Part of a small language model's weights: 5 heads of 64.
Each number is 128 + 32 x the weight over its row's rms, rounded and kept within 0 to 255. Layers, rows and columns count from 0. Numbers have three digits each. The size before them is the row's rms in percent of the matrix's.

# k: layer 5 attention key, 320x320, rms 0.106, rows 274-319, columns 160-239
# q: layer 5 attention query, 320x320, rms 0.113, rows 275-319, columns 160-239
# v: layer 5 attention value, 320x320, rms 0.0912, rows 256-291, columns 160-239
# o: layer 5 attention output (transposed), 320x320, rms 0.0795, rows 256-291, columns 160-239
k274 098:140152134145101128168122196120103103099145109130159093068099095179116150151125107130160105120163110112126172124115146111106114145142156158172174070134149110166155157097166129139126140133133142128123172107107108145110190151127104133144169120
q275 099:134135096159128080095093061092146114107163149124080104081127152138188115135146156159118136136129107173125087112141101074181178130107094111113164130129094095151109167172123129149156136142158126161145126116118156166181188151145088153114114146
k275 108:122130138176103063138077071149180135164167160163141124135155088123180095130092084120175119151137095158147145103147166136113152122099110109102181120151057182146133104156134129140168130117127071204108117114076132113154145134069131135137151174
q276 098:093182177151093109184159102152040118129145111072113078162118165126110155136122132082103151174079129114143149139114089094082147116103170127127167134124059167109184173087143135101154097133155143121132111172129152133110128117074077137172158087
k276 103:105142123128083113185125109117110093107136193178097085148164147117107088176110149131137191111092146087152118114096137136071113168082149129111089155130088151127152169128141153112099095177157142144147150149107103134063117160101117099156068128
q277 096:159112114135153172138149102172084061132102093136087083112145138141183162193107140149165117089149120051124070227168131116091142100100167127092107151154113162077129137146131158141124160126190089138165124099162097153151187159144112090165143149
k277 103:126132127128141116163104106156101115146135134155125151128129071102183114153161186190141151065158113164117110101111118104125083109158112140105095164088190116130088119109085131120130129129111114070123110115087163107116192095137084180072111143
q278 105:145134175099121128140128089166152091088143138093159092140092172135097148090141128120127153095113079182136163156144113129134183146133170115115113104109126128090139136128098159150104101166131145143087101132125095136194112134128097158155124138
k278 108:085153125101180085148110083130145145088160108146141075116127113145120156117107165095163119165179091189101122140191140121123158112079126135104134145175127120090158151071189186085137087153083123143068098120121131159113153155113106156145145072
q279 099:146158157098091158092175128112137097141152118128085077169085109082121109138121141106087069109097127131127085076071140125139115080129148111148143168145128158140114156146114175134113117118143140132142126110173108123167121126126100072199100143
k279 102:097194141096128068087155138128179139168119149121120066132081094141134098110092133169119168100136116077159125073140129117229127092129072117122132142149100121147081143167163177175158116073142129087137109105150137170052101153137135143229087146
q280 094:131098112127124089137114057145092093133119180134131195101134131177137175156134091101194163103131136152176093094164085158100148101108099144129131101160124163134136130084094107140074162150086116132110130127076104142118101187104089136136116118
k280 102:133175093090041131161105139145131096129133137160178117112115114089121219163099151099162133099100140102164092145158129116139171121113088102193116115157185110117126153153103128106124104127071140110138113150130133142109086138092110115147117098
q281 103:185135095112144215151118136088177106090100133113160055173126126112075128107126114101158110156142106150093112118142186165149141117140064148133103128111130095108203096110085155178097085110141158104134197133109131101109136122139144146116130170
k281 107:134185087091081161137134123154173122103083092133120074143163213157195140103139140135185122123174161129139087130139129098100158166165143122144150089122083138108154140101126099170129089110123156189122185120103112088137124097108114132083191150
q282 093:180197159155141157133088188090143173128122126096164128146108124173121086103100154104096165094149159144143141139138163136112197163133135122128171138153166105098136090129133120206164137071106147108116184149157171133160134128148089127121064141
k282 101:128159177134094124139143127149160079166156122142135085116114146147107104150173141131141110192213101187154118079132100136066129174132128110192159151127180123148166111060136106137141076077111147202190197107150088168191117150133062089149106138
q283 094:118111098154162108092122163153089168108133127110130135148086199156149141092079055151131095135134149146050110134103132145150107136165157120146152093180064093148123150105136135096153110060124103140105086056157104158058090058099139137100175124
k283 099:199163115193121170134103141144098103189111057131152085114093181083158120167086094169116116116090135090113165076153176109132154180148147173094114160133093159147127100172100128117135092147148117113030093089134105201127116112081133108064146095
q284 104:124111111107146187058126120122094115165122128138084092139104109100106151195147089150109188126061124136113121081160125164146135170194146128121084096082182122117094134157184147137091112140155155106084152122137119110120130074095130177136163125
k284 106:133126209126197188096139079111091160173130079100132106128137097105105091129172105126103167120070086133099094084100131156195102168183105139117093103103120098101116126109148112180104199117099064098139143116134128129110130161141121156097132162
q285 101:142135115186099119122128136113145074088133149133120105127161110107104107147140152126108096122114101144075173149082153092071163122127146178152175076098137077119176108126146107119170112130196121119105149163086039170156143147156122065156161102
k285 110:102141107176090110137167124090117105149146103114191122146148178076159098094140137132106146088161139110134125123158178103154099118110169161143119125162080134092170159073101129134137158118195095086144168161109142204145078105148074197126184114
q286 097:130189125083104132152170169130123161157162096077097131143104067160111108160142092143109111131141104100168131152120130152027115135136107120156135097112150139122093136062135189116067136145186073105142125059122139196089137120123123107119106104
k286 103:221115091089129128146162131120117136118115143197114182145135140132156137130132175131110123125080136218119123104186152143085115133147146097122118166098098173100056105100170094102039176134084094094126163085112050100117108141174124098183165113
q287 102:135185133118055130114170131154203121152119170153092200127130162150094135094153120105147100194155161054128115196125133119070100127125144089139083175104166077107180100138085128119136148124142166200089119160126094135053112154134148165125161156
k287 102:117165126101087137114152094151142086157169154078098121126103103137067109089111125113122157115062084128142166119184184177106106108130151090103124115159077006114152123089151121171135150131151122174125100154161149167121155095133134168133192116
q288 097:137111181096188111160153130148209121105153142149162144136070190177088154107108106143119089144102170117137145152104201151153098076092171082099083164060147145126087096101069151133103124124161117159173120150137163120126171122114091189167114154
k288 105:187079104114090119091102103173192022146116109138127077145162194198135095125236151110199091109156101138137202121169162117120087076098128137162088157074168075110080113143177145159105110091092145141141111150140140133141150132226138160100105162
q289 103:118137140101079131090120114133137147156129069131075176127140112117113154182154095141154179122192050162168080159155113064177174073154178131109114089165121123150118163161113156129173127107202090140087053200155101105137127141090062120127139135
k289 100:125132149134127099133105070111184141131143155128107189089131119141175109177141092130056089072118133133109136213158133125169161079147119066114088190064131102134114134123113129136145066099171103150116091187149146186125074134139180091128143129
q290 100:138132168151123106106153124093184129137137192117143114117116108131079138164099202116124151151153182115098197058146031112160190129147124128164154147085144118113099067158172028114108147140159191153116129104152103109099163150109182101152112120
k290 102:108083111074162132136127140133115137125169145109159124145078141112131106131170134115094156081136077109130137127156093150109183146085131162124095129213151128135175156156159096165047165159155139103216126089122119128163102127146110147108115104
q291 099:137102127125209133140131097197084132065143106159171049118167107108115142131172095095137090129117119080106092086079144078039174109139145180075119124100096113152157083085118136157157131097164161127149150120104178151128134146145138182106103119
k291 103:113127127140125101163165069145077174123165107124147072143170129173086140170162128092149094159126121137156101142123115101167141155097122057053110128172085169150121143141114148087170108129123127137147144113180167144126151076086170163054096113
q292 100:171105107091105157174114095083089122165171137131075103101138129081158152120087149123144134157077070163123127166135116093155142118153140169160107199130146142114180184093120128165138128104112119136115090176135119113144162143160060117097111106
k292 101:081108080106127179145055090131071073111187124135081104169128157096111092092088103124149182091124151139060073167184093142138099141153106096153122161172127162108158144116119175126093093108184090140154114173143115112094165099171079128139106135
q293 096:109102101104166107157118054103086100118177149108098193134118188195116122117151090158107162178078165103104202154164146119139103073150127124097144164116126091161174114125155139145119165155110152131178113113125113165168142124092142102123116126
k293 102:109113124138141119108091134153092071094129200130079123096116206125162106099207132131080122136077083157075157127183145100141120146119125119113148194157093101198105082143113119118148200145112100114120075087012095134073134189127156100122107087
q294 096:095088184093122141136124129095154108143127128160167062085153185142111142119164140149073068085171138120125105118152119132104116094110084097126107130134137132154161119156121111118106101163114137136117109135146147134108089099116102078067126137
k294 101:131168137128152110180143109154113163182145162179157092096040136181117093133125151154081115086125158169087114140106122118168090135084104118146068143110095124161127118125116098123137071127108165119164163151157140093077105125109110112141097067
q295 095:156117101129195105086139183137101196109120131110083132136133141167103122161088100167094137082157105125122160210134109135080122155185117105143091133088115133105073142123119117139177103195108112158063137111090143162083096124142195137161145135
k295 106:158095137174183112078103119073122093091094168118133085125105192109156131127115153168114131167139120154074108151093154095110153082107154101097081171061153129104134118130118146147134136183113121134163149100112125134100115114103126160065123165
q296 103:133118214150137143166052118114105142119075116130145146125147072092111130176159096143071124142108121128124110108146103123209103164074115138132181157123143112157101113167118112111145120098096109136135200172140100187097109129127088113166157131
k296 109:164169187199122145106141085185121149091136077153160170136149091119124076176146138150088142111091096120116164139111104080124117145100159093157107118081137123124124110097116124110216081116170086125111164139105116140085089153073126084191078115
q297 101:132165152127139147114047127086142104154085086166174088155201077159125114133115113117165141107097141174164134127108119074100141110138164108131078091141165094089140100143077181111106103168123167107121110129154112114095103122149079181197073059
k297 107:127193147111150130139169095176120147117064103172139173182152136123095039114211142146072115148137152194077115080082129128135087116109102109129098106079128082147104127106192140115166071104139130140123126117144142106126103148122096125115100070
q298 098:120115119152159171104135079170121102135082120103058114171100074088111124120158122126105159077132173185207102072129165139097164125126067116092060168128175134136092097080139101147122092112093157120105139132112113213130124091149098134113079180
k298 104:129098169146158236075114118102109196128084172078074135135047117168115148129111098115110148120173132138165104106193156143137085099171115105089115143127145151160126046139165099113118145094114122100158071137144153105121080145141102093131118159
q299 099:126100142119098135191142114122109151074194134095140069149150208135143153120106081144122123107131166078075093091071110133092153114086188180109187150112147180099161113140111123146148110142112138118111101149123121123084140069155101147123127173
k299 104:089124097168080104206079048078127122087157155123077110114145184105134159122126078166157112163124160130093090104096116146105147056108195116104135093104116193130073096139107138108103107111114111114191140082137174118110154099119185143118139151
q300 100:150092084160100090123122143055099130194156162185160142123189161139099135107069144172109082096129097073131110103147154160077091122172069102152203162118179162129151116136155121184136081139140138168105117162148100127162150200147129129112116089
k300 103:073086082132135112156125150084080131146122108152097101126127137145109124092085077183147115087165128106059081161172149122145120121138148127135121127173080140172088118147130114114106128130182133104068108100183135140199101171140066152042141137
q301 096:127120064159194108156180121139095169140138132095158179115120167124101178105065134133126123105075112188094125153086094104113129107110140093135115077110116128163127092148107100110157140143108144107101145139142180175137150098137076110167108089
k301 103:157101133168157153156116106178135123154116131125042150087104182076144135093168143124126099169113154124088144076090164120139089096125102066107131115123143097119147110145102156097110138141114134158113100121077153106145123085080101142185106109
q302 095:123116107122158143155106165171126078101118123100095125110150095108145153116119146166078160154162133124095101126168084116153108074147172146152129179177108057127140111166124123129111131118109118100103041060120068100078102159143107132089123120
k302 098:120126131178163159183057131200123190182168114104128160128093131153125115152151123133088126109110057063112138140104144111075167096182141159129099164181061086103170170121088140134151130148150139148117093119134169107077155136086120070146108079
q303 094:100162122109150125149098112069170161096070128151120066088112145164116034053105087171090094149082126135137127140192148140121062226067066172097158137137115121134130152118110104157140125136143108144112130072195109096149208163132155141096196117
k303 101:125165139115112141138090146064168143047124182188146124079125138138080084137167117128147141185183081111153157101085167186166131145158139131100173108117117101177094110108140062107081073174138091070100116089135106151142140122141059149133081189
q304 096:083164130157117142143145150078097168112082127125117133131142118123193123110249106065100173127152060142035156132135177122154130193133184082093154089087114137118102106135127175121146120137126111192148181187090141119132116180106103138157093108
k304 101:139181126147122141255142149063110101142098116081101161100104098136171110059160164099084165142202126129104148132105142088164121150121154107125156122112064119082096150139142158139176113129132076155163107148139130146117168114120166161159150143
q305 097:134133130121130166111140073099080080143175099141141107172134104111134081126128103077151082145129139121156156080218093129190176095150185144147182171140132151123145141155089161156161105136137129081107161147037114117100099152118132116152078140
k305 103:116176104103137139151106087081093070106121155141134077125161104147183130095163090148073040183089103118094069180166110094127127094101128123118129164141158147163091166094099099127125115136187167112137063141112067133108140115118092165156108121
q306 098:095141184105107149082141127112125122067142101096087130073129109108145174128072138141186158104122146065149149140167071130083143155124130113147166106140150123186143096148146137165143128159082136160182146177114111125133174161149132122096080174
k306 114:153194102126161126114119106071081135105146144069106106144143154159133132098096202170124120147081117112139129116127096107226127138131186143172123125124119150126121160136085093107119140151132092097157153135133134141095129168156096158124106178
q307 094:109110085146183159149131187103188107122161107198186152150083176130144112104131113177161170159149090147129135135117162128128115096097091163087152131056117083147088158114069103137148149147130134093124130097192105125123127102089057129149190057
k307 099:127170214167099136133139163209176098161126094146074089143130119128069129157137143124128145122156103101087188199111170094124188139090129169109132149176178179090119156083112101094096139132149161164162133119109084142155123121150084129078139123
q308 101:138143151115112104125106155109113076155168169083089134126154069163088106105144102156144076169088132112128131169144117100069144047117092183155084062135077106108097117136095130125162143119125080116131139149122118188100163151112141110145136084
k308 105:097142102136091121101118178074160139133110156181078176090149078137153100093120152150148105145065099121107096139180123170084187110113131120084125136091138117078128129094125084118186177137132071081140151164106140174104147137135071136157145142
q309 099:167123169073163109152174113118118126098117082061138131151092106090158133077073144114116091142128191163166091065171119146123080112157125100156078116082169081132149158054132117126116118208097060139075114147093137167120148115150143153166104146
k309 106:141121162130154124148110133148079144172137112130082117102124126127123123136101170080116113118109124131044087097168167170116143156186098129135090069119192130145135123119135120092126118255140096117129117147068124100150108114153132166140135127
q310 097:134107101180189152119160108092126146131176140125107171133140187137110140159116130128081153122166083078153141112118109129143120139111092071168092118146116063102176117142120168127151145084130151140140140108122179199086148124168110156083172150
k310 103:091109115104109172102206125129160106158189142154167146170143140139119141114111153133121150124124128145162058123109118142145121134106088096085080153112116100113145175125172132161148121143175069143077109132115207172182119079034132164145163100
q311 098:150164164134156133134135128126123181102142155097107194129054155153105214102095105124140104149105158086125112170085139153140174068129111102191158150102155135143054154120138139149201153141161136098118100162090159146117194125157130144135081110
k311 103:161106154136094106132153157143154161090145100088129125116110146143138091106089165104150172128157161148141168159117142146089157168092123106174128141088156099124143175139127187086124144129151095049140062165131156083137127149134144196108069107
q312 099:101135135100177179112123169099120071129115132156116192168124079133072100169185163081136140156142145143111152098147154158102161019138125090152113095129175172139108139135113167097120080134103125097085064112169070133125125154128161165171158127
k312 100:153109158133141174174134098123118114125168110136090128142086172105146153130103171117130133138180182159153109146187120130137155153096071137063127163177123111159132154160135153130152156144143151106113112107134114125155103184158125068138148078
q313 092:103134120143107110087119124137139093076108145182197130109123116146174119134167136104139142157112189093109134154138102138104135140123172147173155184105102130084132195084104164041116080113127137155145094084133118189169086129149132090098215039
k313 100:169126114144116121136111091131153116097162182193091133197202141145109138122135101145188126125112167121101129151143126133175160107095165136095225156158117144087071104105088112122132138205143150091117181138125100138127139149186085100123165088
q314 102:048070166134162110173128163119112144154154191152060166162122154125080167123105136153101101156146115103136127118150123165124152115139138169158158158159128112110021086105149107121162143099136142121110208142114105106094093196115139148068121138
k314 101:127135128123115105187169167139178108177185186158112094132158131118129102168140095140123095098128105149132150087119169148090178131116126122182142108177086132154107094137161094052146140140182131072121157150175156133148111131111080127055159149
q315 098:040181094040119167137091149056113099097153122132114124085117119160147129104128151198106082140131173082124122130113149038090119114077081115107150112139149150125151118159107157133118140103106121083150129084089101103131152104142179097149178197
k315 106:157101112090110121107100125094102057207141131129129150102175137091089103108145091130101164169146099119135159148088113150181132093116157170131149153152099097050116134171103169122143092098177087071049126152108141079142163148174179174161185138
q316 102:200076081107128132169135087104120181124155105121034120102117106114164042132166148167161181119114137104134072147107119129134158156134149058168115092129153104134135106103063131185107117181173096159116165156161152094188167144137134110132098072
k316 102:177194096148081112114095093111091114164158102095078154094108087101142084074051084159143129137148102153174110126095123073142159127129183117142122155095106105160121097130097105201111142141147099164149133140174125103136135130168143126119116118
q317 094:084060120161146140073155122109114164125096120113081169134149132143130142185087051045132142173123214099080081156088104151148140148106100107148180172156152115130141121092136144152117170102164117153081162135138101160114156169081114093141134134
k317 100:120086121154161135150133125076132094120091104082111140187179148147070171134111115071118148169096103143170103129170083113161136096135148115109096112126099149100151145083100144127103094129144170108104131206104112130192092165121125114123125112
q318 099:110103100084127117133151130138192207139130155146146110109156156091144127080125161125140103185111107159157162165183118137139222092154093133123184107154145170110105116134181138100109135073089153102168124147105067185098153162139072098155167147
k318 104:157108060147125153140172155120207155120110129097182106147114229118137150110085166167147134178167131149145123124140122108090144102149145106160127146092126168143145105094142136107143144166124130143117096193062187141105125142194145151154155138
q319 106:115115175141087136123135132085091158161114187121104147095117111115151119114104094177147125163079150127097079083110137161232144106139138107122099197153042090167170165149116102095134158134158103122124107113106186149106081155145050146133090121
k319 108:111052123153114197123149130140057109117140108149135112137104094121132116128120081118116153156111150075107111145058149128144137108117133115221116119098150142124159165148095078061100103076128161113130132147098128135087146175163106095142146180
v256 101:061060169144125119145167184146148132100141109132107075130172110180145187091081145145109158164140112112118134133118185136141123138126124123135091095169110099156134163124190120154121163136085164100131108129086082090135149090099187153099158084
o256 097:152129095194169112144079078066101152121141137080154170139140157058159133180099184167113160150143129215123128157164103115162150165169199126122143159110117194107123111140134130128139126143080096164070159158160174140125144168166132124149124170
v257 101:067119097160108111186114128108042132118110151139132200041122156158146177129114185163114145147104083092109156052112165116161114142102075175148213178078097126129136099150166108126151081167161159167114125185099156146089161105135116155112120119
o257 092:149116154088152109115147120151130121091123133094149098155204089183128117135107140096121115107170151160188111179174098117072129081124161124124072114196093132128092173160142130115123165155096119114147144146149150108169101129123179102086076157
v258 102:114099115140124116073140161114077099113167116197147106126121169135100138106173173125125142116139103105108133117196166128186172100160145141053156114091059198131151116224134089100150146096125094144159092164168091177126133118140160142133115101
o258 099:111246101104132077117134097120136131110113071134130118177161066116120153118146085121148111131126160106119127140101065149114161176071113126050145137092144108088150135126147199158145152147143136154161186125130107144076106099119122109196153053
v259 105:107141129205125098113145172065060145144185084104158128113090158143150136177128140111121150140103060120160108182184106127087155066112164143162173132142200119093123141152151107089081116080120103145115140124132155124132107107121181155159082182
o259 099:103172144106153132106111183161192115099119122213118140088109134139130104094085191132173093118168160142100134122086133132156127145134144088096112136129149091104134106132109140106138131167152150119173164146165090122061126178100087165109170076
v260 098:182150102146107087121094090201122151138128132058053071155142129128120131138110133118092165115158078121147191137119152142075132110141155122110208115126099125152082127126174145140098120107103175151105170159126150134076135135170114108134067110
o260 093:091141125181127158139166117086112111108137168131144147131125088125149122104156145154143130165143146172125087136152076092149065131106066130166060150186115104102094149127191170152145084168137088144123086085182133084133149100094158124114108110
v261 106:075083148166133119133118111094094156193188164130108112150137092128075183095124162129085163161120161156131153121109145101150068112107105130130192096144160148121093123150137098115078134144143183132164129139175173171169104121150145157126090101
o261 095:143095146158177121139130153190126115079111117164098116128146162148197097212078158086192136105159070076125112129135123120155120146132146194118105138146117166134076122144179131194109131105110121074131203146113137122140084173116107158068079161
v262 104:188136129166088111113110102170129155155108153166149152143130134089139147093079139123147119166126119107114206125130171100141087100173148125156114129130185100085104191133161118136088135141120123109125130153157120093076144112191094142101123136
o262 092:126100143121150097195132209101087100093145123089117162138124084137132174113092125130106094120118160137163079119119097114138103147141086147105136109092116148191130162075143154155102127094144109171123141139147163165143159153054097088134124144
v263 106:080091110146084141161125101113115126085059169109109155153135068122164210128106119139143101085085162132149044120148100099102172138122104137138130117115151097145111182179166128134101144183125121118139173181173094118093047077087126091124151179
o263 095:159172134127125113143106183106124118152210081145141138122147197120109083120078123106179154140105112161104196150101181097085116112115111146100121140115178140129091118136139139121136127108104116106148080130149135153125195094189113156124108154
v264 105:091129166150140128144129104143169113166160171213131084140118149191135166190154144125067163143172091146155178125149127171153136110098135165162104066171077162132148163094156131138128188163098149117120156090153204099080149152159107132129119126
o264 093:125120087105079098130141111161123105108122170112133160096127096102072128152127105090171082094108098078120113114124135127102134137073070107170140109134136119107142150158081094075145081095157057113099068135071039140135148147045160080099100157
v265 098:139113138160127094056112095133196132140157109131085125129166084095159177138194078098133127188127103106131084141105115205165162093096127149213094172142124108117099098163101094150079155157100098134146116153096066119142093094170101144141061118
o265 089:180081136125152170150132134109116118125115166156134113106091140091088151142102144143121138061109094150143125160133136103103188113152114093084119048130128191135136143073155164117128111078144149154149131097101087127095158152102137176116159186
v266 101:134161141097087172156137119112091114097162140138082151126126176124141170140146101113118118162069152173174116120115145148072094197124116110132100086092104128191107083175116145048077185099077149111064114132133165124130156165154106156165155144
o266 094:142150134140119099159118117088195160148133118139090085124094049205084087207126150194145168063153108158098150130153143107154157166142100148143105133113168060082113146099116094184108121147101080122134118175112127093119148051103097169105112076
v267 107:123140194126071114122173164126149091182146163131169152108157133109104114122059176082130118122149145105104160106113136118112149070144106102130116117176113115175094118104102114128137133115134093046190127178137131114096102124115150176111145134
o267 103:119101084121189169191101144141150120108108115101155096154123122106129071094180093146148132166097115128140147173150124104126149153146082210095100143138143108121163140170134116141093108137106164112081150098096122096147084137145133133208130145
v268 097:179122108146107153160079177142166074194126092144086088193109136192155195156142148082110131175115120131133126166106095133141108144113172107164114131103112141127082084131206111155111112085049156130047191165156149136077121068123109166169133136
o268 095:118160125159096154133156117108094120086151155078158137117157126058118123114093132145121093100131122060154146145114175095056179090192083146170136151153134080106179157145109132121092146119154139105200062167139089115144146134164104103131072167
v269 102:123092087111062164135107100112121121130091123116106130128134107078151072137142119166147107191074133113145173118136124151171198144137173137135129135149066134089125103135190120153143145185103116178154095143145094079114089070115164066119131126
o269 093:139106147150122144105155078137171118153097176111127085170115134079177116095089133125098136132077122091114078146135135115079136086122103095124147130079159131176142113089119114118112110076123097128098099122103140177169159133108085149087167128
v270 098:158132083134130120098115104121195068144113138141098152117140113107218161125088164122101105076175093158192166110142083179094113163089101104149108167118165104105136138163117090188153138091135133087136153075120143131120120132095181118142092111
o270 090:169149153136092091134177152104148167126117098144158124124114155163059127082144092114184148161147140112051094170103108055142134120159148120117168119143098118159185104115150118131139093147101119142118162160083141137122090138134147104133144072
v271 100:113130129098133139102072113108093116106030073153114149151131100095084067091084166164120146091090164155175201132142101174140126095143135144150176167091201143087124143068142146157147081125122126179074088144100097070111112164109127141143187108
o271 094:097110146128138131115152152103170101131187115077098110139119160103123170130105119176130114108084144052108056145196084142154148124099138110122109085130116120125118121116103062089173139143100056061086093097133148142130149127132119134161138150
v272 106:125189127104115186154096113164070186117148146085189147146156075166115143064126172145116090091154076106162102143106134138117113151139118135140113120157185155124134122173118108127129140129159166180092124121102144103145150096085089134110153129
o272 096:172096144179157085136211154078151148124197101174078103148068179116102126115135182099149134125146127086128119119126089202143144139137140120157166125141116140114095137110131159101086099121103140092172121091204165165115154189181125128175114121
v273 108:141114174120135107126139129175096061150108093186074114113061095130101056081165172150121115080152152129151124097098150101157113118140146185149125110161159168143193128129149125109140080108083159121128130156117128136089145140116104146188158147
o273 094:161125093127105159163078072134174169142142199072111179135132133140191180107150080154102104083116106141143132185145094100159113133109103100106142150171094116137046073068093176142118109159160170140166097090121130148112056147154113099107117093
v274 102:141133168112099177076113096154131179129144118154101182122128120117086121086135083125130124082104127143076125187128092138105087110144108100181090132163143158170114117134119132167143125161108115165139131110090145126135126144117072143141134127
o274 093:144152116130112088146089182074094134136070099135117099159188157105139092145140154143159107135162162141191135052118107100177160125178084120143171098166127139118139088111150134152098102117176103103070113145133153062164122072107193153162104144
v275 100:119067132149152161103140136139082061144091106098128130150163136126110075170182136081140088127186114154148198090127169135083115114136115096156166155130134124092122109125166098118092138108158142078081177076144151144112089134156109128100111112
o275 090:119140121168096099166153146142171140101205160155139137107073143183155192070084069152102133092148185115133099114147130130135126153095192136116067105122104151117141086107100171101153083120131119209108138115134114077196160104136128173124107134
v276 104:119071146118134090101132098094127184155122142143047121137158117088135082099084120122099122095144141134118119103115078092070116098143148140113128066101133109107111176139074143129154102151145126063120104153133129067140153126157137110122106132
o276 093:137116089151112176131108124145176083116152126165194139112143141114182075132164158110118181143111106135120126148124134174203144126133066126135133172122176158148138110194162066138142150157085192129144134114119113158092110133112141127104161125
v277 100:105115087170175117149110125137090144145136158083104131128104088131092101153090117087173067102194194090106128100219118135151148133158125114080090129103153099136103180120126099050071138102141092105164159148122132112113124076144129108150188115
o277 093:135074141136150077166121098174142124113131113081143162121102144135170124155117185195103146160069094176163100196080080119103133113075166120129156099203132144115155086085130144158145139063081149146105128115106134107157146160152107146148047096
v278 100:128127089113160155079162141147130116089137184161100108131110205117119129134122124108118177157171203160133088137111144133179122068090130143188173115147142128122096136151094100093102137153107130160130112149162124110171154153179130079124126134
o278 100:156088122161139151165112133144098126159085132079159089190205072137097078165132121156122155143083157084106185130146162097095105215095127174081071121136178109136135087113136126150097091107162172125124149097109145099136131125112161159113126132
v279 103:132138086166047075108083142079110076100103127131118142106068068049083123073059116148167101092092104101090149146132142158126130159125153101123152088114100125096074092114119094143128101144152131119132183093141131138063037125100074083192107136
o279 097:131112169137142110123133121133109136122130128110105125124148146167116128128085152134099141108161144153112108090123086125137129052128119114115112192146122121162129136145088077102140139141129137144120088160086150148168140131147217134108114153
v280 106:145109125149166170094097148095089115163136162151100215149144091139086137099120121185128182137141125066143106093165067163149146155156100118139142085155155173145161113079180166140082107128097121078116130151172111126114088150090106110127131165
o280 099:155154146128140093105146091131087079106092163117151087087122115097170120145152176077103071091135088188061148129135080115156132112116149123085111157079074158124099149192105125148136149173095093169129143147105196128073175153117156129167179114
v281 101:138199145157093114176110106118127120131187148149140083128127138183110109153092152157133086082149092106122163074166121131136118108107113121153097132094127157124195167180117167129106066082145166105105164118163128074135116192130135096141108067
o281 096:094080148131158061085172166115147132097077144144130197130157141156152096134108088087115157137129097155170087094145098146128129116187146112106158148133112115070145083101135122146129115119091113186148097143042142196062055114193134117164058159
v282 101:109124100109211115130158137168109116130159144127109106106148164180124172165156131127130166170194152119121130118142106132146167143119168087172111118150159134155192135034135154114141143123199158087107149172174144097122132111186129122178123135
o282 093:101114141091075151115082116136137099105109077116141048125135181123153100152099148110117100114089148095139148146080170124148108107126105184116129097124138135076089088169119113148127120117090132152137126088153042150106146088085156142056112128
v283 102:118185146126154116152130094137114089140128106107115116090143151162095130106122108101073106154138210089110114182185113140095091159126118094113146107152142123174140121197098070176102126130104127091119157167133088216104116135088069187149101171
o283 094:119138145147098167151151126105127158108145172145172123174081098047151103121179102149147113144156145142184104047077135103175119100121126146136159129137140166141142082106134159090102121113195104124120138104114119072103076126125127104121136112
v284 105:124151157069185122114112127116132095131175171127161151080192111092144118159156084200150096088106129185044127174146119159175161110185109122136080117141146148119124118153127130173084085111107107137172160150154143122164189154110153157143142087
o284 097:190173115137126111205168102135124151140105108165101208158116142141102119150148126182103140163125130056140163156080122103109089129104156173144168127147111084159194131135167136140128140128119185127074095124060098166042082141162083106170110137
v285 101:131140122124140098086149132111141075173100132117137148117125142116081119103163138104111130139112071114106148095114149150136111133095107073141177098119177173166120164168135153133130134089204089090155147152081060148132080144166240131125124137
o285 092:111114117130129129111129128177119144117142102132142171114141095100123097158046051112159139153167108151074145181153132099087172089116121170107099121147108159088077105067131072080167152161078150215106114151192158076139111145098065133131117114
v286 104:140106063118132052162088177085123095083072105127138081143136144069117093112075099157147071164155126127153134096219173163092080182130166127132079196166101168149168114182138140103144095075117089159119085201166129150117072161171140098099158118
o286 095:134211144130072177117100073130170110151165115170149129101112158163096156046134182094140161120103119097109087085108113089149142091125098141094106079113125095111117124128091133139132158128149136105167164073159107149088107134171104136152129122
v287 100:121158137123111143133079109122132170128110055119144148104170172097130171078142104169176170131150118075144177119138118099151177109111027177131192192068100156042105132155125170144146133125091080165164130103081153132170121110127126195074180128
o287 094:128174138120134115159193198124139134116092142158086051167127120156140119166101184084105125135128133177111106077146177149104052122127177120127090081149107117162111177135144181155131102135158122135121141178180104103102105167100166085129100132
v288 106:074128091131105120107137107120148123178099083105142102124184130136136086191171047123156123106124101058111127144176168124136123137096107157133086109102108191084113215109153093145147155103126138159109155086129100136128112160113111134158139130
o288 102:215085143123118117103096173206093067111143157178123169153139151131105200144182150183094187120142140150144126148075133119072126135143154092141117156184127105143148080084088114159124098137160106081116086142167150164149129143141110160126154118
v289 101:137104124115114096110109140109180109159150123097094095146100141146155164110136097164121122138124144118080110160125129126121088134159064144117181159170121060161151108106119117130102110123093128126146113103162074136153191156105137142144131139
o289 096:118149160132108194137111066149110168088097127152150157125130108118130104129155076098134123094114159103114116071112146154071164132026159146135047164132120131096117166162172048162172095172185122122109030120147166116097123104165113122176128108
v290 103:145122168097135144126146066129082150113119152093109157131098076126158200130144154144133118111142121119138126132092135117186159133095110114121102149165153123144160118175110068130137167134102166167098174146096163137125104096159061102055158156
o290 093:111098130143086160135114193118220144123160118176115076083126083074117115142124185121133172168121133108127109103141094175081127109130132139121092101108102165109128179092141162117099155146137163090143073144155101107118105137108118171164168099
v291 101:124140119134145130145125158097139128140105126090129087107152172081052158132140144183094068158175112128198099091129109146170139097162113175136143157050160146123093089101125126130097125130148129125116099127146176118102109150137137147112119124
o291 089:082166166082148174084152086159077159120169087145115154117097179172158146170086092089163194046080123157087137206107139120108119147108146062128082114161118152088182139134112173081122129085104123150147144133114066120187092103124139117129098154